Each number is 128 + 24 x the weight over its row's rms, rounded and kept within 0 to 255. Layers, rows and columns count from 0. Numbers have three digits each. The size before them is the row's rms in percent of the matrix's.

# gate: layer 4 MLP gate, 192x96, rms 0.116, rows 67-112, columns 0-95
# up: layer 4 MLP up, 192x96, rms 0.114, rows 67-112, columns 0-95
# down: layer 4 MLP down (transposed), 192x96, rms 0.0774, rows 67-112, columns 0-95
gate67 106:141103111132144151129138187120140157149133111083157121152141128148123109107116150088092077108117100191112131119138132081129127138097143101101121110152120102106161110080142149127125159111151107129114147132118161132164179127132081139115134162112108143098111187142114129096129114134150108118
up67 102:122136113163109146113121116139124130127073164167143082126135128128157171189166130131098106138107101096127127131136164136124111138123125092133113172121153128143116143060107109098121126141176129101163094116148139129166154119144147121119147130147121143125127134118086161086156108145169169127
down67 094:123148122082138126118128110111093131135105100104105075117137105125084098105126084134137085125143138145178152099130075124119117192155132096147123102133157108136182111186131132145138113161126141092123096125140112147098134121156153130165129141124129100146108081143154120125146116111136108135
gate68 085:100127145125121105100146120158129109122112133136152123159157140122119159145130177103114120120146078121105177125128086128103130136131099152136102153136157100088136126117176127150085081086128154135103126130181149122098122142144109116099133110130072108161120149101096088115182135123141158119
up68 097:128103111105174151136142150118131118095127075127086142153138089141118097128171121126125120146165148106152100115153152122083119141159128178129140130137109123163161081106143112137136161156087119160143121123090115160113134146180116081153157143147116148154137107123076123126121135133101138158
down68 103:170104195149115111073176140168125118128165117107170145152144154146123159112091136109142134094125091122139134103158116119119177159135116106150091120111120130139118172149143130141109111084126118120129145129152094112149117119133111113087126098088085106113121125139157149154143143166121117114
gate69 107:168115150103126119130115092117104126135104134110163126094138173118151125118139130116152123137130065113117178124169148141135136116115140145080136096156098136162091117128111113145122119097104075118144084125080136100127155174090145139181133139113163120096135143119089106117100139111121133104
up69 113:092153135158160147099105100137128133106081122120143101121161146127140132154118145165078086154136123145147118121163175106162133176149126115134132149120142181098114122142120165107090145151161154161153140123131152123122087096136141107108123143121110132089135115093083111169145102160141143119
down69 105:069079118154123160123146130138117103144153167096094156120116127108133127150113107119152100095132129116130097112152139114079140097117121117097144133112147150152127112164123097145132163086118155115142109108152107145130086118101130122133054124088135138131069117116127078122127119160162129133
gate70 093:132136112146124108104129136167132148109126086132124127131153086114125184162165143149139138117150146131141064110173107147125153137090132068105093163161145121128114159119153123121147105123092123157143149114122163094155119122129138119149067145129156110115153175128125095144131154149093126111
up70 098:120148166132107131150125111115102127161148170145112049129139145155159144148131151100128125110139142083142170130147106148167118138149169137135117128095125114115118090126131137132087114078149137119132102152128084081126111170131115144159114121129139093122097116120173168142104104119132100088
down70 098:131165128152070105124159137134121134114151115159113145123148132136133151167117124119133135140149106149170107132139149131104153121154126107148117189126082151138147119104133178140119133136105090097146132128180125160121094096159117168130127149145169176101121112130192117134117138135114072123
gate71 103:157128109120110144105136130151088111121089104087113126094159081089168142099143112096162127158115115127130131113107115123050119094138156172114143131143113130157105088111127172144132120117116151092122117119118112118091128138126152119116119147177148078158124115140124118107131128091107151088
up71 104:109143083102113115134144156115119099121154160135103134120128117105110138132150149096126095139123103106102136149127107145107116100126103134137123106121129131122194096117118167143106134141131141102151072166139155128130155091157116141170137095116077152103123082117107103153124154077156075160
down71 098:119150180151162141155153085099101136136133124123159128160138121125146119166142124163158130130145104155137141112085138110157118129162180120136134072152106106141123127176113115112137134130142112128126184101139156114140128111113120136077138094174116137160121077137170114134083151146122120105
gate72 098:114105106168145123164127110114133077120160121155106106172137140107157101165138109129136118163105130087131147114163147131108113177147130115129144159150167133097154107124111129108148168116101129114102110161120095133103108160116105177136112156123165163092133136109115123103076152168110142111
up72 096:136112114108123130130163113143098143113154122156160109127103122120110120115169160124122119167150129102131078120135150125084165066137110098150117137120118129138116106150128130127141103100138097057130151113146161106101115127174135131129155127089111117064160078130151155145088129143145106145
down72 094:119150133136119092147146085095169126120128153191107142137132130175150157154138150135113131106073109126131158086127125147127114148133128111161177157136186113128194121166124147137145105111126148125130129142125098089085135131151094122136118138161143114174148144137125098123125106146141130159
gate73 099:146135173138177138089152117121115115127160135121110150166111143146110104107114139136120117130116130105127114124119053107113170136121131093120132119080119137161089115151130125104099173105108121103155111126105189139129139120136127163096171136106095157137118158126136154069109150119104148157
up73 094:137113140190138114112131116154079101125117143092124093158125111140132121121154122158143110124098057130150086113192138130142158128130116110136129158086116121172112140137105116093151166157105141119107143114138153135096123123128101141105134146076104117098099139151091103111148106121121118095
down73 097:141161086091131103178125154148154146122154097164164127089131142140117131090121127161134129171149109132081122133111111134173124117160151080165099140137104125123129178131130090130143145136126163133118126126140091117119114109137079141161162107133163146115126107132139128162109109158080162139
gate74 099:142080151120110140134109129154083119145100088169142146160064147139134124125092166120134119109152145139159129139123108130130093179147132093143143132153113066117135115141149086115121163119108170166102138122082164156109130124121109150145107131143084127096096102131154136104142112113126130136
up74 100:121129147159109136138121150141172151147145161108095128101143105125132105080075110157092118124168091160116125156089137121135125075135130123128082141090129131148124085099122145112133143170128103140130108130128132123129181128137122136105169160151139110175106163092132137138101106140110150176
down74 104:188158098142170116136150115137157153140148137142090069110141134096157162138153154142147098159128113132102125110098168139120150148125126164148173143125127108131123206153116105122152129120150142136118161135122139137100125126127147155171128124129132091127108091155121144129147161095160125166
gate75 098:145117137145109137153153089136128135128134130109127097145132122151101146134159146127167144126126088112061109129138117073095156091100103134107147134129138145142155114120156129140114099143121145140152091115077143100096080123121144171158084164123136118089127100184154120115105155134119156096
up75 087:090143149151088103133184128168139124141148155113117129148093099136142145082114115089164112116134123128124143118112118070124149124159121137134162122165110132105127136104161148127156110143125141087146139113062121151083100159109131133108101128153142142118117155144134129135107131125060175125
down75 098:113136147132149121121112140081123145114175137127111163162173103118132154120125125144085107134176093146122153120131151112161094103148114149153157117127118128106101142107150103140138132115119125129107124083132071134136162121174133099086102106152118135119134144111087175142133104097093161072
gate76 104:142092116140102103112095130137064092127102129103160107162083124150167127086122134172120117161143129098144126089186142100140150121146144135133110117173147119150123106120067108100112170101140135122101137136099173127111141124172134120137151130102104137110118101116109127122113127150128146100
up76 101:089141141151157077133144128056175112132132129095146118109141127087113145118140120131134148121134068112121163101139158140147132089128119117139114147109116140096074125132166160157186151110128122166123108096139111151090103134123102132145093146107103124148156130120116153107159142128133121093
down76 092:140126148091051166118120103138116123116158139099104162123128157101097141119117155159101135143102137131127140117149128110130151146105156130138158109115122104117132159104140123165127078146096146117116139116131106125100196138167125178154150136070105120107100133155126174112123089130117123142
gate77 088:185129138147134117106134117108146151087123135128175128125117129139121125145107147136138110118081147144172131142152103083095135129164137139066126133121112158172119140163122108118094129192166153119117157129140130122197117164081157141135144108136129175145106125124119133123161117150133114120
up77 105:092120096120127116121116119157136114091132142182128123118112094119148112132119137175143150113097134118164120136107105127137103104139085144131097122107075145116156142141162133111112173137157144099111138077146106132191118121096123147140143088176193140119105156124107136124136091145133152141
down77 089:155126155158088143089120147149142113210120127115143104123096147116147180116125150119157120131181095131127126133162147150134134157091132111145158131155106125152176099103101146132133106085094124144129135131109130140093125152118104087163119142099117121099145114172164136111130172131137131118
gate78 106:147132128143113119112164128115132138113144160162139212126145104090136140123098119175128094121140114149128152144091109125122095171095150144168116101153139113109098111119091093152112107092106125132122127158127104119111147202141148167110125117130180129141145146153143110162134146116116126141
up78 108:132154103110150130107147142134129086108105130130146090139095112161133140139151177148124135108126103146133075106119156102182133121158166094094094153111096137155126133164131144103113116163123150118130128095151093141145144116129079143181116138144099157139096171140098148108165145141138158141
down78 106:123142128148155108143110104118185139136135147124091164136087137134092037094120125124078128139137133123130146109139170171128126070142086121125116127136136110110095165104119123133126113116126085123110137107107140156091116108149147132140128170131117150116144083142142130098127154100137118164
gate79 096:067123115114104155181112100152143108138182165137126134111117153198114143131127118131131136134142128098139121080154127137114097165118131109172112145134108123135120146110182155140150176138115120102148121144132138139101105100097170132157122160098122109129174163132112163119132114138159134126
up79 096:174079131133127119105111127118100137155156167120105093093121123125161179128144141127094096127117126136127095142124120164153122108138124118117132127098162116104141138156131079172119089106122147141101139171138128163141166113146156087140134158108093121188143089127122146125088148163106106117
down79 093:186126127150159067132136119114177117101104144171128136170115135137134093164119121125180141127149144108163121140119120133122139096130136116091126169100125102112156148131109129119146111133140119104152141149106121092150138133093158157192137156111135119166174144150116127129178144128142149158
gate80 104:161084174117144116141114112132136094118112149147150135118130130110125096101146117133159093136103125136152180155141070113096146097137123141138141145131095175163182087135125124143099154105105147127149135158131126123135094137103186117113088129106119096139124151146118136145145081178126105129
up80 105:143129096160140110142133138129136156107117157090165132101086117161139162126100125139098112139141095109145115127087148144155136181131123113107085141124134136120085162097140146116161171119140101128116089169117099077137151149154093152130148105193128155111127126129110136161103152115102119112
down80 092:136118137137110148106130129141161115098144132124095138115112162152094123139133125186140125125137165189105147135153136118129163107101157148079088106094140131119150106115149120128122090120130117114123105144065137128097181089115135090164122162116141098103135157159115123099151104135156090153
gate81 099:168118140119111144131140134104088096164156099114090142126154122135158086123089154149083142147106142128123145096138147082165106120122133112148139129147138132077080104110149143084151140124129148111135133124103148134109117113139161139148103111150161162149151127125135152117150115141049168103
up81 102:115120123121139171116133113117115150148086106123135132092167163130120126075078139118118104149127119095131162119139145156140073088106161126136119115173122105120127143153118141095106130189129114132122149119144113110123106139138122119126094133096153085132152126081119071172147141094101119163
down81 098:119138162103129118085149141161154079156113127145144111112104162096149163173129076136136160072147120147120122153112131117105182140134122116136164098116121160118156082111142103119153132134114153161135137140115159114148137147147107101158148145102116082113163123150104155102154098149128131102
gate82 096:147127124115106140129150141116124099109115094104130126149118134121126154062165126128073126129133137131112114090176123154155157148099115175150096139110148117158115085092166132162144116125112128131131120104181121132102150146157158077104121131096139114133185160134114122176132114089123123119
up82 095:097108111155171147164132096157095120130149133143109096153108134152079156150139123175171173165161132115153140159117153138139177113158114126132133131112143119152104123157141102117143098158146116133133098101119078154127139156121165126182116177125111129124107091129113141108100150127136129107
down82 107:122142148130118158165166112145135085126076099139115174114126155127171123117149144109152099130147139107136135095186157105132118124104164149134121095131155164127108090103171156131121135126104086132161108109164090065120125131128137129144143119134137139139189162131161124150154138122132129122
gate83 096:109108094131125154190150136090117128120131080133135131127142183148105087093154121150130103121128150127124120154138092121116143101152153110142131151106121127146148188088111116100138096141113112149087150093172135109101122085129149131152076143125102138100160104129134141163155128139161103137
up83 101:129141091155151179144147153097117101128123112161109133081153095148118122100154125119112101116112125143118122133121127147135190109106118132149101146178109140160120124113180117115113153125147126112119130081155114077154161131140149147156102099100107149111129171135072131166124122151088140122
down83 098:138141068148145098149113138121153128137147134132124093166128132173130141144148096144140085147134083127150146126157114139156087149128078108075099087099170140129110108162123109124130114137119167125121128135149150052164130119089125110107120130123122148117154094152144099114160128147123121146
gate84 092:111134136150135126090165099087149113138126078116110166108137163112099128112150164129099127115120091125189113098139162172145128096158134148128142156121147137143165137149146117149137149150170128141130113147154128142066096149118164147111132093113153161109139133094127142144172098154140131098
up84 088:107108094138152149123128099142148084125103083167155160168115136113124119128142120088139136092139094113134128143129127178121114086124144135131155143148114148084148188129178116155135133161167126130132108113121144128117097157145130120123083155100137155063116130102112154126131134163143170132
down84 098:185114112158097141134138146152153097058127124149167142151105131119142146091099121175149146110165148141099073116110111145139108160148184119130136132115115117081171105151112109122148115141148095104131133124113126113139127164131106147142124126134137120169133117128118092112100148098082139152
gate85 102:141137100086137080086087146134120115155121103118125131101147151122146123137133132127123141107128109115183149138114093128095165103169148129118128189111139115137151102147131117132107126158118119118133141150133119179127149121087089140115153146117122060097158177129096131145089155106153093133
up85 102:134135131099116154134099142112138138164148126153143136112156122111141162073077168147101111137131080159104137132071144114121161100109148150152136139149119131101145146150150171147115102163090152098132138124100139143134159114134165113119153130125133147136135092104137078187157093146140110130
down85 098:114161140127065147132144125128110121180126119150143151170077122131146103128072100115114136125141134181147130088135142137099124138099110062116111128124146121105123134136090146155101148122109106164141142118157133154122106096161162096104132118175121129131143103117154151120086150136164141112
gate86 106:144118189099092196150137183122106130123119114126146131108106110150142143125112101121102150140161126137158085094154176115106169129111092104150110128158123149133095146123136110098161093112136107107111085116109109105095111086122120142122123106134110110120120131137172139096127145137119167098
up86 102:168122126113133138092141117190123130135141129161129116106138120126125135070140137068167117202139131092138112171095085124119139128160115138125116147135127124154153137150142121173154115116134112136124162122127180108132131154120138138112090123108082145156109117099115134121154144076126127089
down86 103:082120139140096128135128090123080167116064141147097133173133140129089117135089143163123121138160094165128133124147151119130161117083143131072135102147088130124134168113098118118123125126121102095135142136169121162107124106137147148149179146140145158145133141160147136113103109140126135172
gate87 100:121092137118103113142158138126147175193093148101171087128147144125105104102121115099096125129111152158144124124125105150147123142132131139108159181117111102113154142143115116121069194124131118114152137141119100111174124143097111094143120138115164113124128139181127130111138114129143150181
up87 090:121171130118128120092109131175109094120106111135065120191160103163136122155122145143103112095155114106153175127135130132150123136136108148152135118118188107129067117108104126145153119086108126085117084145125133138103129144120167111115134097138136151128108093090123129099146137124119116104
down87 099:144118113103116136094134119084141144136109116141092113130140163111118148125135135084165089086119150173153144121125091110198126119105131106078155155091150135111117145104137115142131148096141098114149165132143159144157093145090115148135139129123147098120096083153118098114145142144127169164
gate88 107:147154138132122096130100136145160077153119142163075178147113138155144154125142128152069152163121110152171167110093145130085172132108122139119128141105112132153119131125126147128163123133128121126177101125083147123136171136122127145149132119099112156144122085125157101167089150125115097126
up88 096:143104159125126146130142152143119133130126099102101120131154132141106125126162096185176113077113125144120113182113136110131136170108129147100110150101115135091147122193123118110151157152148116092132131150181087119095105111141148120148109072123133121124137109115137156129152099180122139154
down88 098:137126134101120157086148133110095133140120127101168114134118124122133092141082120111099103149107114087142106086116080134139074114151129117183086142155135167107115088092140122130098142107136131120126092067114110130094131147141146155110100153140195124134136159128159141118131137127136143125
gate89 094:155165139113150131099077166171118083126156128107127111121112145113139125100081137116159147110190139130138125148121103113126141135118149153149132160144149137113123084104142112168123196104105155126139111123133090132144144147115131140133090112135114132128102141137167066125106138088146092149
up89 087:150148142116170157143100156111107135176100150094155101122138167111106124127100128167160113139179102129150160148147090113146104134118138144095164156168142149077159132118131108160129120113123152159156160142133103120152080159112113126102104150121153126142090099154129120096153117096127135121
down89 094:112099076145110106111114127144139134096133140158131170197089141107127118125092152091135110138087147126156116128100150165133105092123126100111122054120123130126090174096136137122136132149109112092126111116085155143095104139114119148148158138120098109163160140111123162152143114131126123140
gate90 090:134118172074106162086111104139153131139125139070094121156167129139098149118164116137141140135120119131150095103110079157102090127140144122125110111154142147120099141131126113120139127138139111127142122082121102137109132117125112143090119178174122162183107146122139105130150157143152127194
up90 087:149113150114099150130166166140177162127143123083142114153131119146099142097114128126132149135139119164106068138112108146105089202139123110135164120130141149085111130108127102135153110128141120145141110138128163137158133137151143139115130143154144101144106156173149148175107121093176116167
down90 095:094120138146103090160134149121114127096152083151160118118145151125131136089173113129101084129135125175136121147119143118163092080137115157139155130146139099099135123109076128115118168132091136145119113171107151152053118167126164104134128100115116117112114126157138118137134141102136090117
gate91 091:137115126131147134170100104141085113093129118158139115147189091161112088154124099103126150123138095149134143105112099106185106096131143157119120161122120137143141122129171133073112133136111155154148142132112077152092099089118145083117126151091108118146130109093143124133113113123153120164
up91 103:174132161139100082147157177111156148137132090142157137123064139145134147155126166144120150123102109186162126095143178147150107116121133095095123121119129095124102153118144122149132108134138126130137135134107089126144158113130093140119176133148141112140154120168105121158139118137154129070
down91 095:133090109143156175131117114163122165121125126095117126111150123134114096100127145143147148139073205122103085174103116123097135138155145155118123105099124110118126105154119156110105102154140149115116133116146152130145133131137124148123058109104118104159100145071152096145115142129095126143
gate92 089:119109108110101142126113091069081115131110106128124088126128108144169129088131173156151155159077111125139149103159122117128139156138084136134152149176097126112129152144156099134118113157155102113155154109133127129111135145131095114128105152145113159180107108101136111151156115151112149077
up92 087:126155128139126115110151088148129164103117158121130105086149104130073116157107112147136139131104095119101143169136121143134117084151117097139168132123144100133121166132155131127097161126126144125075090147120163131124108150164108105104090170106168137112129090120134165103147156101150087092
down92 093:103121163106167110163102132125178129109065148100095077124112121125137138157110151112118114119114123110171122117137146154112133145104151164162185168117131124125099159129156111089097143157152111094157186110147150131133130152149113085134127148129139122141138093118114115143125104160130108137
gate93 102:107129133120144106133128130106117173164171127153148146087159161151119102112109177123121145127122133123124157140153105150114154121139094101127136135117089162100147145099129107091137145122166097083137115122112115171099109163139090121096114153109133146121111115108156112144088142091150123204
up93 108:092134145110130150101092106098134085157140090121103111148116107130091131119106114112113141120087102135157174126135146117135146118073134125123101124136103170139143140092125124180158131122094107095161182139145125124151118159156136153124134086115116100153140142123098108160134123146091190129
down93 095:118128128132108108088143122141102138147098107198148104080122175085105145153132143125175104100102096097140125140113128088106170127156118130116169161129061144144113117137100141113135099148130115112124123148113094135099140152136076140160135153104127132146120119171116121126163132133146111140
gate94 101:148129077115129163098145108120138135134172092105109130088113117119161148103074146133094136141106131129171138161124137127087118136107098101113150127160151096111139103115136129059130075133169119136151106129147123111135131111143093138183143138096126092112110125176138091117150128115117132126
up94 106:124106115155180093104152131158154106077110117146162146104139161177089132128156107136127121157157113130102120131141141161083190113145150145091091148122163106134129101078139127104111119095116101107117131097160139123136104148118153106135098144140123149117147136137076136108118156149136115143
down94 105:144087104081128089081118123154116150111091117128141138122096117080114103121116096125081139172173137133145123073103134124104126134124143113091089145133142100123120139102145154167133089142094137138120129133096135121131146100147127147112135148135186181144114141098141080101140112110137127135
gate95 084:122143083144142143137113120121113150142150145104179133129130138152145128133135123092108108146117120086087118156133162116169119172150137125100138141136116166139101107113152103135106147108136093117138113107106111131141131106112099129126132065147147188158084130165133104063167115112158153092
up95 098:150115124132170162112073173153138126151133147121141140160102089166124098125143163139148126117133128125153079091147141114085128126139103138129120134107159097148146117116078164107166122190125135144123139122149170137121150125154083146162120136099102127114127125152105123083096132112108134169
down95 094:127135173118118096164150098124161151115129117105105157113170117085077178164119128131142139137133082132146152142141127069138124123154132129141123105137113122105123147109112124186099082123115134098157163107130118136160113147116124143127148170155174119102130133112159131149127125175148160100
gate96 099:130109136129094116119133139107123154149160116104099104125127122110174144181146165129123150099090160111161158175129140122150107088074142177148105136135148135132128110163108097153135173145085144086128142109165096144162153125096153113171153133110122119139142112139160149121119140139122130094
up96 107:113133162108110075167132131095115131119154103122157130146170171147118121119121143140127146131117110148122161124133143131131163083110096118130114153100173115112110086147140102152152111116113112075165139131150072153136134166099130115138145143100095174119096144121132162081119098107098104116
down96 102:125078110134126126075140082169075150104156135130117123149129131112124118103130169131124139112154140125143118185156100126097115122108151190137122140162110119127116159137136104127160165129115098102134161115141120139151165176073149113136144112106141104133119098148127121103096108111150127086
gate97 077:172168131167122114090149126096105115153115116109187162137170089079115114090165118134145100092080112149163099111145104135083131130160113121144176095135136123142134107137140126130118119125123137141150109157157161103132103120074114128109146146131123129154133139103132116143111132173126148101
up97 099:126149139159111134107089070118148136135092159128133122094168112129116124149131079163169118153084138113155106120140120138144120098163091137133124172170123135124097126141138114125116094122117135156130119137197101135128101152101087118135112164114118116106146125086169115102104166132106134096
down97 096:135132112123127099138136168111121116117169100123146127124122090106166153085135174091084146111165176143122132148127146134124107158097149090121164076116113116150188124122122127151164146099152129113120136170099129108148157130156140122128156095092102155097121111128105124160160143117157142146
gate98 096:151165124147151126125112117117094111143095144131137147104096142152167137133131129143183116092117118122115116148111144129119102139149144109113066105088134118094142138136082079105111157130125122138132106120093144144108185138146169126158130141108108120173132119108132081111127176084130164087
up98 092:113162153137137096133164112119123194151155107102117174135135147100138122114156119136124121156169162127100144090130090186149115132128120149149097070107103137171146114126161114117097116161092131125122113153162105086141146105133123143159105126128126146131090128171146145138139137171136134145
down98 097:087136129166109140114108147134194104110117136117134145107149180082155087131147126089140142140104112102104172122130141106106104099150093133145117101128149117144147118127098121130162082116117145142180140130105176135087124132141124111097109169158142124140135126151087139125092114096128105103
gate99 096:137118156126096130129127136096121131126168153114094110156120135110145116138130122153140146133109093183135150127145166121100108120131123118153142123209103128101140108112138128160120121108151146151083108139110132121082147055110123137128114109096156145136120143107127138196126081155088132107
up99 097:103128121166131130140129140117095118098148141164110096100128138159121150142120163126149154162158111157119151109132126099100165109106139120119132128175091110169106139153114129154119130137169145147121094113121115072120186131127093143095123113143074175116088137118117154148124076130097148109
down99 101:126104094133123081153128153132115121098091111122129159068115142110134103124098139122077141134104127117119107137108098121135177086128150167119112089108126153187115113124105094122164190120118123159137133113127095086099100131133165081137148131137111121119133142102104139127138121132153173135
gate100 105:129091074107112159166119138084107119138124129099128142082167109203133132145175137153103136160131120101100118139146131145140117101102090134097144098163103117142103112082174162076095122152114119136132132148142085148158151145146134126132135124113110119157139116110132132108137134143114150127
up100 098:138137129091134112143120092066128123151112104138092137089139119166143131136120147172113123116122110127167113143077110101144131131149123092131137127160134101105098109131115117104125124159110135129184130123136158063201092085148116144100099136144101142149150096145111128100107154137130129126
down100 100:143140151111080135151128134166103134135105118148108112165124124117087141083106106128117167090109173100110137108116144129139104139139140139112148138129155083119105115148104104094090162127143158094133124137143139101139140125142135156172132127129108086153075138120184093120184178129130121135
gate101 103:131097106167095159142127154097111136155125125139109106090144104146117132131107120190132145155130076201126135149144188110136104120141129110103126143144103117153175143116100139136112109161109110133165131158087135120126160119104150122194129119120152148160113127148147126116141125157111115150
up101 112:118125097124102173098137097118109134154130138149125128145102159141123141126154081179119120139092070155132154115126162128144133156183159112171114106144132113125147132133092137178109117127121117148133091103103177111179137136122178133102131127155144074136135128121143141135166141126098115118
down101 106:160110130173146106123142101152106146126170127148138135131109164135169108091110168144122115101126094160113113167120112101154115161145126126135133108100117150129093101132106121156151162127135170136121179094163079117151113126117157171128100088114090139142152159081102134112121120094105133135
gate102 091:115103123112114131116097117124101135133154127110136138100119122124116141080145099100141168134115091116133114093110119119127123094131088119120114063099109153118098139172124125112138115120167130152137115104143082170150130125056108188103127146154122155154167144103096128105123149173100143132
up102 091:111115123086136145113118123126109137118120114111127117109172170131133111089176120093154130146092109126167136166099123099115093116092108125126131108102142149128098104100131122061101108160120086144129082092120140195121124138108163117117122108143134134137126148086126174100128150122116098102
down102 098:153107127144089079153121123082113114153151123151145140108113142124151100119103152176155156114135131154142147094133127147130138151139117095132115121123116125133121112143160121176128150086132114107108146147157122119124147172186066120116160132167162080172148118166100120122136119161098123152
gate103 090:124142143149117159147144116127129118104118126125162142108144092164123098102141113050102160118138103109115118177129107114094104114120139147132182125155136141127134142141126090087125110147088122146110154122117153158122058144099120162134146097107168114144136150086111117126144087105090129141
up103 096:119152126141164163080154114134128137116146133161170114124132119104136136133122111100144093111137169115095149105120124121119138115164120150133113072133125175140096123081135137146104182112104160113101139137162117140157160163155121122110123161136076103103124111120092118125069116117129143080
down103 095:100122153120117121146111131140122102130084095107132141135107132169124116132114157146147162140113090098154103135142136159120116151108148128105170175120095126106138107165145113103132096154103075175138160118128148118078124103141114137127102114110186157140162126148166121112161135179112157161
gate104 102:118175097120145110119115127120154176135137154101139116154126135186165114125130124174156127119138198104125157184140096105132131162133163136124203149142125148133111121154153106151138108113117117158129108129155138127079119136124109114128116119136147141141095123164157098119129158133172130136
up104 099:172116116158098118141102100128119094122135168147084136117092095086084123115109138114102152153111095186148115108151111120136085142147121147139149076087136160140153136162137119174132134105158115087129087123148116135096144155118138112127143147130098143094147117131142113112144127117160148169
down104 099:117140139104138164146143148115151156113102118146172111084063167145129182145191134164092103127131156135118124153096163157120131084128113109139111141099124118093139113133095102119123141110105117093107131112094143129146127152156132118168104136112102138140087132119158125130165176115115129124
gate105 097:105176134119092152148090117145099111110099104126146158112125130154123137088124114093123145155118083121123082113109111126089155144078125116127124132144116146135140096076126121145156118123131145177165120150112120097123135131141169110185126100108126195122104137108129107081105133119148141157
up105 095:144112146135135136111111114155134132144139120139137123104149156126164133098156169109109119145148134135111113119141139116100140079130173119154147127124137126168137106130099106144149084103113114174141128103143088092117142156102107080178195126141104119147075141073129156136166157097123110114
down105 100:113102050094169112066133163110134116143119142128099121147113135120159113135126118100126138093109093121151112117097173143145116141148105111068155133100128138111141159137127137126105131138148147121108118142129116116164102158093102160108140124122146129133160205120172111130116126121118151107
gate106 088:165107121099106135142185138135122141132106137148126139119138081105137059142140105128137111181108116115131113103102143107116144137151104146138145106105052115194116132157116113146127141132122113128101122089110137118139148161124141140149132098128146120117134156137079148146131134120193155160
up106 091:123134151125154098089149108117159116098154152114163115113102121112089164111104118123154105135145154158105143112155141108148142133169076131102103114184156109126104142128114135081121104144133145122144121138134109123132110065145152090106112136142126136148159114105130080171115114125089087085
down106 094:166092136160132114138112155135112119199124131143128109144158149095108130139141160134135153126158143154156151162110075135137170145124134117114138166092145096106142136133100141137094172131147164158139137167123161141138101148113144141096126139148110126133137150148145103123130147146123159212
gate107 106:174094148135175149095175125099116136147072152150134136122147165118156114157143113131136107107151136087151126167150121126159073101149135153160166118150164169129142136144126113109118117102131113157128107124096133111128097084127111109100127134128141092107124095128093158105123089121149158124
up107 098:106158144121108117164110131133123143136142060102148149103114122125126170123124151121134115194111121148111178127134118162109159164114137118108130112151086146084098101125103109132133106064092140138159113168123132144149110112157141129143128136124148129124108127156159100179136107145103097090
down107 101:146099116131119132114103122115108145142109169124103098132150111145087134122150116132136167143129140093119132178155103128157102149076161148124121136161157126111147126173121119116118093095089111127142156134105096155167104103077126087101160103135120136117134107089113120063104093121154132115
gate108 096:166127115109108114142105186090115106081156132150104184102100122141125130119151077144118152149119111124181141172162150140108137089161132162139099153151140117088127108115120150142144097156123120149157084148138112105137109107110101130134118159121134133133129142084125114165100121134151140167
up108 099:167139122162110112099133112131143155184085119152120088164117140144110092139130166137131127139122175128131138121178077117167094154141103149161130128116157167139102099124105142154125123106119129095126140127160124090096124159132083147110109129087146126141102138170123151138125158151169113142
down108 096:095073125119138188159123146109123109091161121118145155097116160153134084111136105131101173164113114131186161132102147177079132099118121098151104097141086096125150132113115109120138133148111120157103125138124122124106126149135102128113138167138174123154114128136150109158123118124099142155
gate109 099:120123148168128132090103144131127151166120153115138143076119141155108129174189129117096144132134113133162165152123138159148134137118139139116124084140127134091122082173148139129178106134175106103098157130137127142111111137153092163156139154144161146120179130137111150106128133137110152082
up109 108:122068104109115129135119165101155134056176103110132171112146095129126118151106127134128183142101111141138146116133162083111108128136121108164120172117138103104175166099146162121155117152131135113134141132121135103145140093098122131067153102095133110132150151128145111127125115124146147133
down109 103:141123134067121142108118145104129110115126103089127107126136126120159095093097132128125175143140142086150138184169134152134088111093149091137125159145128147102065112118133104101104143124105104153097174118129111132140141119142130152146072135131110113124115117121167104127137138110190136107
gate110 099:135162112072113132092089165107161125159115125136166096155131129117133100137095104075104168177125145129132157147125124121131096145143103124130100130114116089155128125108137158115090107124113114151106145109101153140117150129151088095121115097171111107174147145128142174132132156129145116081
up110 102:126127121163129107155105095161116153122068106111119133131107162128148141163118161108129128110099114169134143117160125112104125137105164180129160167153116109108161123127136094125115126133141124129116093169103128111132144139141141145078144132090121114067088152113129179091096125111169152116
down110 097:128120100123151128086114123068148097142120157133124145134119135112119161156192137125117141100155113147158117117088133144120143114126118136115158111119152116166090142171145189157124093098143173142095120097077139110132125131124090169122161106169132148168146144144126110149152127114110123130
gate111 099:139086161122094151157143170098121130155146132132170144125141170126112136116145162108128145134076101102122143123114096104162118138117134123109121132216109099117106129102154129127127136099135109132081123098129099138106124101158130099143121107121158133144140156158123120102174073109096101120
up111 105:099125148181127156122086130153115140138100107114104123109096136090115121111136125091122142132137099168158162101119127071164172106129145124126154110142101096120092124135140087157106130123120123177139168116110144110122103108113158139097129137129113094190096140125133117088107102128135146083
down111 101:128115117116137062100140143121140171121117138144117111162106142140153108126107120149131138069133135159112137127105130155119140104138172130107094183144096101113192139110162115113124169113108100087129131158121085139078160126128129126154100123110127155122118115135172148132143132089134108167
gate112 103:099140142124112123139193073132122138133142100094157156131113125142168157108127156151132118090150117107143127122174123099126124120140133156152143132156142131146139103103081148156141143063134133104096117149111105151158173169115139162157112120128126088088141155118154141089122113122114086138
up112 096:078102123130095109147159107148135136127143096143154132157068118103146175112099152174119093111115140124150137107166101099116164180127133134153151108162141120152154109112108124159145109096150137110089140109163133113159151126123118156130152106137137092137115157108126138141161148099156101088
down112 105:104158123106141110121106116119135145129146057170141115108119160117124152126110095102103124119133092155119114122141151127128103158120156135058152108138132134102148102110115156133119128160175122124145140060159128123181147183152126131102142113128139078131101121085116116093149124133136134128